Each number is 128 + 32 x the weight over its row's rms, rounded and kept within 0 to 255. Layers, rows and columns count from 0. The size above them is the row's rms in percent of the matrix's.

# layer 9 MLP up, 384x96, rms 0.0937, rows 242-258, columns 0-95
size [ 80 123 137 140 125 100 130 134  18 130  23 118 142 138  63  75 136]
[[ 90 125 139  88 181 120 162  51 129 132 138 166 123 172 166 126 108 128 162  69  60  95 182 146 150 144 153 156  85 134 155  95 109 170 115 146  83  97 116 143 126 165 142 111 137  94  61  63 114 116 151 155 143  43 118 166 112 173 142 150 140 129 143 117 111 187 145 112  61 113 115 134 105 135 153  98 158 146 133 154  78 127 155 150  90 163  56 100 136 105 114 140 109 108 118 164]
 [131 145 117 172 128  73  73  84 135 130 130 121 182 123  93 147 204 134 158  91 182 149 159 120 131 113 136 123 128 101 106 137 171  89 186 103 115 187 118 120 146  84  87 179 113 148 143 146 124  96 136 133  12 113 164 108 192 111  98 151 133 142  91 105 149 127 141 121 108 135 129  60 148 105 138  99  98 131 139  70 141  97  90 106 161 137  85 130  99 111  83 101 123 147 124 186]
 [103  94 115 112 146 151 117 124 134 126 120 112 155 216 155 100 123  84 188 136 156 110 189 129 150 123 148  45 109 131 130 148 124 123  91 118 167 157  85  88 136 124 126 160  95 117  63 132 180 159 145 103 132 173 138  51 157 145 111 134 109  60 175 129 126 157 139 116 136 110 138  89 154  92  60  96 124 120  63 135 125 216 108 105 153 109 107 119 171 149 165 129 128 157 100 129]
 [110  86 173  78 128 145 135 117  96 146 186 103 137  80 133 124 150 115 141 121 122 117 140 102 152 138 150 113 139 160 119 122  70 183  85 169 152 146 130 142  94  85 146 106 100 153 142 111 157 133 144 103 103 144 149 142 142 100 154 179  75 146  91 141 155 157 113 100  92  71 159  81  94  76  83 139 122 137 130 210 114 180 109 160 207 191 141 116 200 154 152  96 102 128 108  68]
 [147 139 128 150 168 131  86 158 133 148  82  73 127  96 150  61 134 186 117 151 186 148 180 132 100 132 140  91 134 163 122 122 160 102  91 102 105 139 129 105 199 178 140  88 157 148  75 143  72 103  78 111 119  87 121 109 170 116 133 121  73 153 101  94 101 139 120 109 187 124 173 177 103 100  89  47 114 125  88 126 128 149  91 202 140 114 113 170 136 109 139 132 129 168 147 125]
 [174 106 114 154 127 115 108  37  83 129 117 100 101 126  52 138  92  82 112 170 124 111 137 148  54 100  71 108 167 121  90 104 131  90 109 145 105 124 103 178 151 149 105  86 124 122 115 162 142 189  87 162 151  46 116 109 128 112 110 150 156  85 186 146 162 133 101 133 169 166 130 146 104 127 120 142 101 130 105 185 132  58  77 138 143 136 112 128 122 144  73 172 126 127 134 127]
 [144 115 107 125 108 125  82  97 141 160 101 128  86 137  78 132 179 186 136  88 169 152 152 179 235 165 135 111 127 106 159 133 101 173 116 128 176 186 132 162 145 153  82  74 163 145 111 182 165  98 128 104  82 172 132  99 103  97 167 124 105 106 129 162  78  77 159  96 111 101 119 128 146 124 133 110 171 107 116 130 155 122 134 109 165 181 120 164 166 110 140 126 162 186 118  82]
 [116 167 182 132 104 111 136 103 105 178 120 141 155 174 166 173  85 146 209 136 129 116 163 115 153 105 179  89 118 183 132 117 128  95 222 111 171 129 113 122 160 109 174 128 156 111 116 138 159 124 161 118 114 165  92 110 136 171 152 122 103 117  97 186  88 199  94  87 120 162 138 133 134 102 119  79  65  56 117 141 159  91 162 124 178 124 164 137 121 141 130 120 144 160 121 159]
 [149 173 142 142 203 137 142  69 149 117 127 193 132 148 121 142 119 125 106 110 128 129  83 102 144 195 106 172 119 134 155 100 166 156 144 149 117 170 145 145 101 169 137 100 136 149 120  95 147 103 106  94  55 167 148 121 224 132 133 119 147 135  45 167 110  97 142 152 112 150 110 108  66 135 115  77 138 142 130 146 162 107 133 124 142 110 124  94 126  88  95 113  58 107  78 197]
 [185 124  86 100 126 155 128  93 102 130  96 143  92 149 115 147 128 150 128  84  87 132  97 150 121 127 126 142 116 123 135 141 122 131 149  97 135 175 132 127 136 202 128  96 147 149 195 123  77 160 154 171 162 137 153 134 137 124  84 121 140 110 136 171  83  45 115 155 147 100 163 107 130 121 176  44 180 127  67  99 181 144 102  81  73 176 100 179 121 173  90 175 163 150 145 149]
 [160 164  89 148  64 162 110 133 128 137 132 104 110 152  90  83 110 131 122 119 150 104 139  69 157 104 131 108 107 126  98 147 123 126 176 138 147 138 114 105 142 142 146 195 138  90 148  99 175 140  96 151 179  93 133 137 123 171 147 168 128 135 167 148 128 154  39  83 151  56  91 105  53 145 131  84 152 134 136 106 131 135 130 178 121 190  95  97  97 156  63 101 205 105 107 142]
 [170 152 133 142 216 117 110 130  81 143 121 160 114 100 103  91 183 128 154 114 126 156 150 163 120 168 137  87 160 119 154  92 144 116 121 101 118  88 174 157 105 138  96 105 136  73  93  88 133 162 142 124 138 103 155 106 175 106 138 138 118 114  97  85 209 125  71  77 117 195 112  94 146 199 165  97 105 139 104 119 137 149 191 167 109 148 122 146 164 173 132 107 134 133  51 102]
 [135  99 116 124 133 181  88 130 105 130 138 149 157  85  38 149  73 140 149 105  94 154 156 124 142 142 124 127 107 130 104 215 121 156 135  87 175 132 160  81 145 165  88 147 126 158 103 159 158 128 121 132  59 127 124 152 127 129 155 128 126 239  83 170  74 192 130 135 169 144 137 119 147 158  83 132 129 149 109  94  85 143 173 166 133 152 131 126 124 155  98 179  92  97 123 116]
 [113 108 121 150 142 187 128  98 127  60 137 188 107 170 110  70 137 110 177 137 130 155 106 130 101 124 127 107 171 104 198 119 134 185 138 128 132 167 157 101 148 197 105 130 176 134 140  99 137  82 118 128  91 130  70 143 178 143 131  87 102  69 117 186 100 165  87 130 117  76 118 133 105 128 142 160 114  77 143 123 139  58 107 100 148 177 136 107 156 118  97 136 109 118 204 168]
 [ 45 101  94 159 145 186 114 159  91 107  52 142 130 135 155  70 166 146 113 129  81 129 131 127 163 116 135 175 166 137 136 106 138 157 177  92 131 131 149 107  51 208  84 163 124 141  85 173  87 125 199 130 147  99 107 122 142 112 125 160 146 119 110 136 114  99  98 121  77  85 140 152 112 142 145 163 152  91 152 140  83 105  92  80  87 123  96  95 136 128  98 106 159 140  94 100]
 [142 143 159 158 170 154 136  85 113 135 110 149 147 153 193  82 115 137 132 123  69 120 120 144 113 114 162  96  54 138 170 102  76 164 151 132  95 110 126  94 135 139 122 111 137  92  96 115 111 146  92 126 158  65  28 150 101 110 159  90 134 130  75 136 112 177  39  75 107 127 136 139 136 125 149 171 142 171 102 110 146 152 112 110 162 151 130 137 146 126  89 186 164  94 140  65]
 [117 127 140 133 101 126 174 148 119 131 160 188  84 131  94 106 167 134 146  54 150 135 103  92  88 145 163 103 131 163 143  79 114 177 147 172 112 139 168 143 145 139 150 109 122  69 205 103 170 179  77 116 123 123  92 112 132 130  94 134 160 129  80 157 115 103 154 138  13  97 122 129 143 116 122 126 193  91  64 115 162 156 139 146 127  95 102  95 157 101 139 121 129  88 149 167]]
# layer 9 MLP down (transposed), 384x96, rms 0.0392, rows 242-257, columns 0-95
size [ 80 137 138 129 129 100 134 124  20 123  28 108 135 140  69  78]
[[106 200 132 117 130 103 106 204  94  87 129 119 126  84  96 150 112 151 150 115 205 196 119 208 100  76 118  84 143 139  71 146  90  82 122 161 137 133 116 138 122 114 140 190  93 126 164 127 110 148 123 114 123 173 111 150 142  71 142  62 153 177 120 107 146 106 122 146 146 133 149 183 166 113  86 150  77 118 166 118 178 130  90  93 130 125 124 110 156 111 107  91 135 158  99 153]
 [124  70 129 121 121 138 107 130  75 130 100 113 113 109 184 101 121  91 134 116 116  96 186 122  95  86 108  67  98 141 137 159  86 164  90 131 129 158 145 130 130 163 102 131 142 136 126 162 123 162 115 119  82  97 128  86 209 132 136 101 106  72 119 139  99 100 110 110 175  96 166 191 118 139 188  80  75 150  57  65 116 125 137 108 105  87 146 180 123 144 197 108 138 156 137 180]
 [ 98 106 145 130 177  70 122 117 111 134 130 127 136 118 135 121 103 143  28 186 109 138 176 147  73  84 119 150 146 189 223 108 173  90 114 169 117 123  98 121 114 137  96 142 123 130 186 129 115 122 147 106 145 123 152 125  88 127 137 165 124 117 125 112 134 167 134 169 123 143 135 160 118 165 219 164 171  62 114 143  98 180 147 185 119 141  98  90 158 123 142 108 161 104 119  91]
 [112 158 122 104 136 127 159  64 162 159 160  91 144 168 139 181 106 118 125 163 102 109 112 147 155 169 156  95 154 130 104 147 166 123 116 126  85 142  82  84 115  57 140  80 130 170 135 216 109  79 135 183  96 137 122  68 138 136 120  86  94 148 126 117 141 106 153 176 151 141 168 162 147 145 117 160 101 130 170 230 158 141  98 169 126 149 126 133 107 111 141 193 157 162 151 130]
 [144 118  63 193  98 168 177 106  91 114 118 144 127 155 121 141  36 149 140  59  73 116 108 183 158 176 211 113 158 177  82 114 132 126 133 191 119 126 154 183 121 167 151 163 132 156 134 146 135 162 182 128 150 121 126  96 113  94 101 148 115 117 171 115 121 107 118 134 136 114 141 158 122 135 116 149 186 114 135 159  98 114 131 132 143 153  69 149 175 154 107 122 113  88 168  78]
 [144 189 121 115 146  91 127 123 175 136 138 129 129 160 203  93 139 159 153  85 113 134  47 119 152 135  82 158 130 113 139 116 122 122 174 154 158 102  89 113 140 131 141 120 162 100  63 174 104  85 181  47 145 154 118 110  75 130 139 108  86 138 107 172  80  83 103  90 108 127 124 135 194  74 197 114 147 162 143 136 125  69  96 112 175 126  91 153 159 138 130 126 124 130 151 111]
 [168 133  93 127 145 115 146  38 171 112 135 161 119 142 147  95  82 104  96  90 122 192  89 117  96 141 101 151 183 103 149  78 101 107 133 131 161 175 154 132 154 142 119 144 178 116 101 121 144 175  89 133  70 175 106 116 179 134 106  85 116 178  83 116 131 131 117 143 104 156 122  75 174 139 116 171 128  89 131 157 103 158 117  65 128 113 140  40  87 123  94 109 109  75 123 106]
 [143 131 111  83 140 127 150 176 159  86  86 129  85 179  98 109 152  79 147  54 122 113 174  69 119 150 128 112 137 196 153 115 124 125 111  76 104  87 120 153 100 155 148 104 122 128 143  95 109 134 199 165 121 102 151  77 115 108  95 192 162 111 105  99  92 174  93 124 114  85 165 133 103 102 166 149 179 175 107 151 110 152 128 116 172 153 149 120 158  94  99 207 169 102 127 116]
 [143 167 161 169 112 128 145 198 124 142 143 147 186 132 122 161 114  79 136 118 113 131 125 113 102 107 164  34  82 182 120 180 129 148 143  96 127 104 189 142 105 117 108 126 103 107 137 105 115 146  99 133 140 121  84 160  44 186 153  86  51 122 136 109 122 134 113 161 126 162 159 166 142 124 154 183 154 141 153 105 106 106  86 135 121 152 163 150  96 183 141  99 213 135 123 125]
 [148 100 118  68 137 173 101  90 118 110  99 116  95 175 167 101  64 149 102 129  78 122 106 162 156 109 179 106 119 156 127 162 125  70 132  88 127 176  83 130 151 110 141  89 162  94 142 215  65 173 181 112 127 109 174 140 143 103 187 151 114 134  90 108 118 150 121 148 158 169 153 170 127 160  94 133  93 110 123 104 158 182 133 162 168 129  83  99 129 142 185 103 172 116 118 126]
 [109 139 182  92 164  87 140 129 196 103 124 150 110  99 118 169 155 108 116  58 132 155 123 167 123 136 125 137 160  98 134 137 140 158  98 119 115  84 151 149  86 143 129  71  75 150 150 153 124 111 111  98 106 167 147 139 105 105 114 140 159 100 166  76 147 120 210 161 173 193 116 141 224 153 106 165 111  85 119 139 104 129 146  99 104 117 155 150 133  79 190 156 123 132 197 104]
 [ 92 133 128 133 104 149 147 172 122 197  86 144 168 136 104 108 109 151 149 112 131  95 117 164  97 119 213 133 136 101 119  97  97 151 196 155 162  84 142 108  67 129 115 111 140 128 103 159  52 117  88  98 171 152  80  59 108 114 120  53 113  97 110 192 123 126 130 155 187 153 123 113 153 146 149 128 157 138 160 124 125 114 163 126 123 126 210 148 113 130 129  77 153 181 132 145]
 [148  94 137 121  95  66 110 149 144  99 138 171 116 168 143 115 147 126 118  98  88 148 142 100 106 143 136 121 110  82 159 112 170 140 120 163 106 104 146 115  36 116 126 103  89 148 130 189 101 135 103 138 127 100 124 129  94 145 143 152 115 130 218  56 160 121 164 102 146 157 146  88 153 160 179  88 228 150 181  94 142 113  90 134 105 127 190 116 160 145 170  92 117 136 153  99]
 [ 71 120 123 130 179  84 133 115 119 143 113 165 108 197 154 159  96 137 102 122 126  62 105  97  55 202 132 137 156 172 168  95 124 135 112 138 171 118 152 129 143  92 177 134  93 137 128  98 146 161 136 180 163 144 133 134 136  97  70 158 111 155 165 158 175  83 110 144 134 119 104 132 180 129  93 129 140 204 101 173 131 146 144 158  83 146 161  82 144 133  99 156 184 175 124  87]
 [161 124 159 146 142 100  67  79 106 213 141 106 161 150 143 113 122 112 135 163 110 128  94 104 128  83 161  86 128  81 144 205 132  75 147 139 157 207 139 100 157  93 214 102 113 159 186 107 137 141  92 118 108 119 137 139 161 147 112 107 168 109 161  86 111 138 158  81 132  96 150 137 112 119  28 133 135  95 153 124 153 157 164 137 161 177 125  99 137 122 147 146 129 128 111 125]
 [149 161 189 126 131 148 120 104 128 142 150 125 125 134 113 167 130  83 187 126 142 135 120 127  61 147 105 144 185 144 112 104 135 146  69 160 120 159 166 154  91  71 177 174 107 182 178 144 141  83  96 122 105 157 111 172 175 174 111 123 130 113 170  41 212 125 127 171 130 151 120  99 119 109 136  91 140 130 146 126 111 161  98  80  93  82 158 102 139  93 151  85  79 143 112 151]]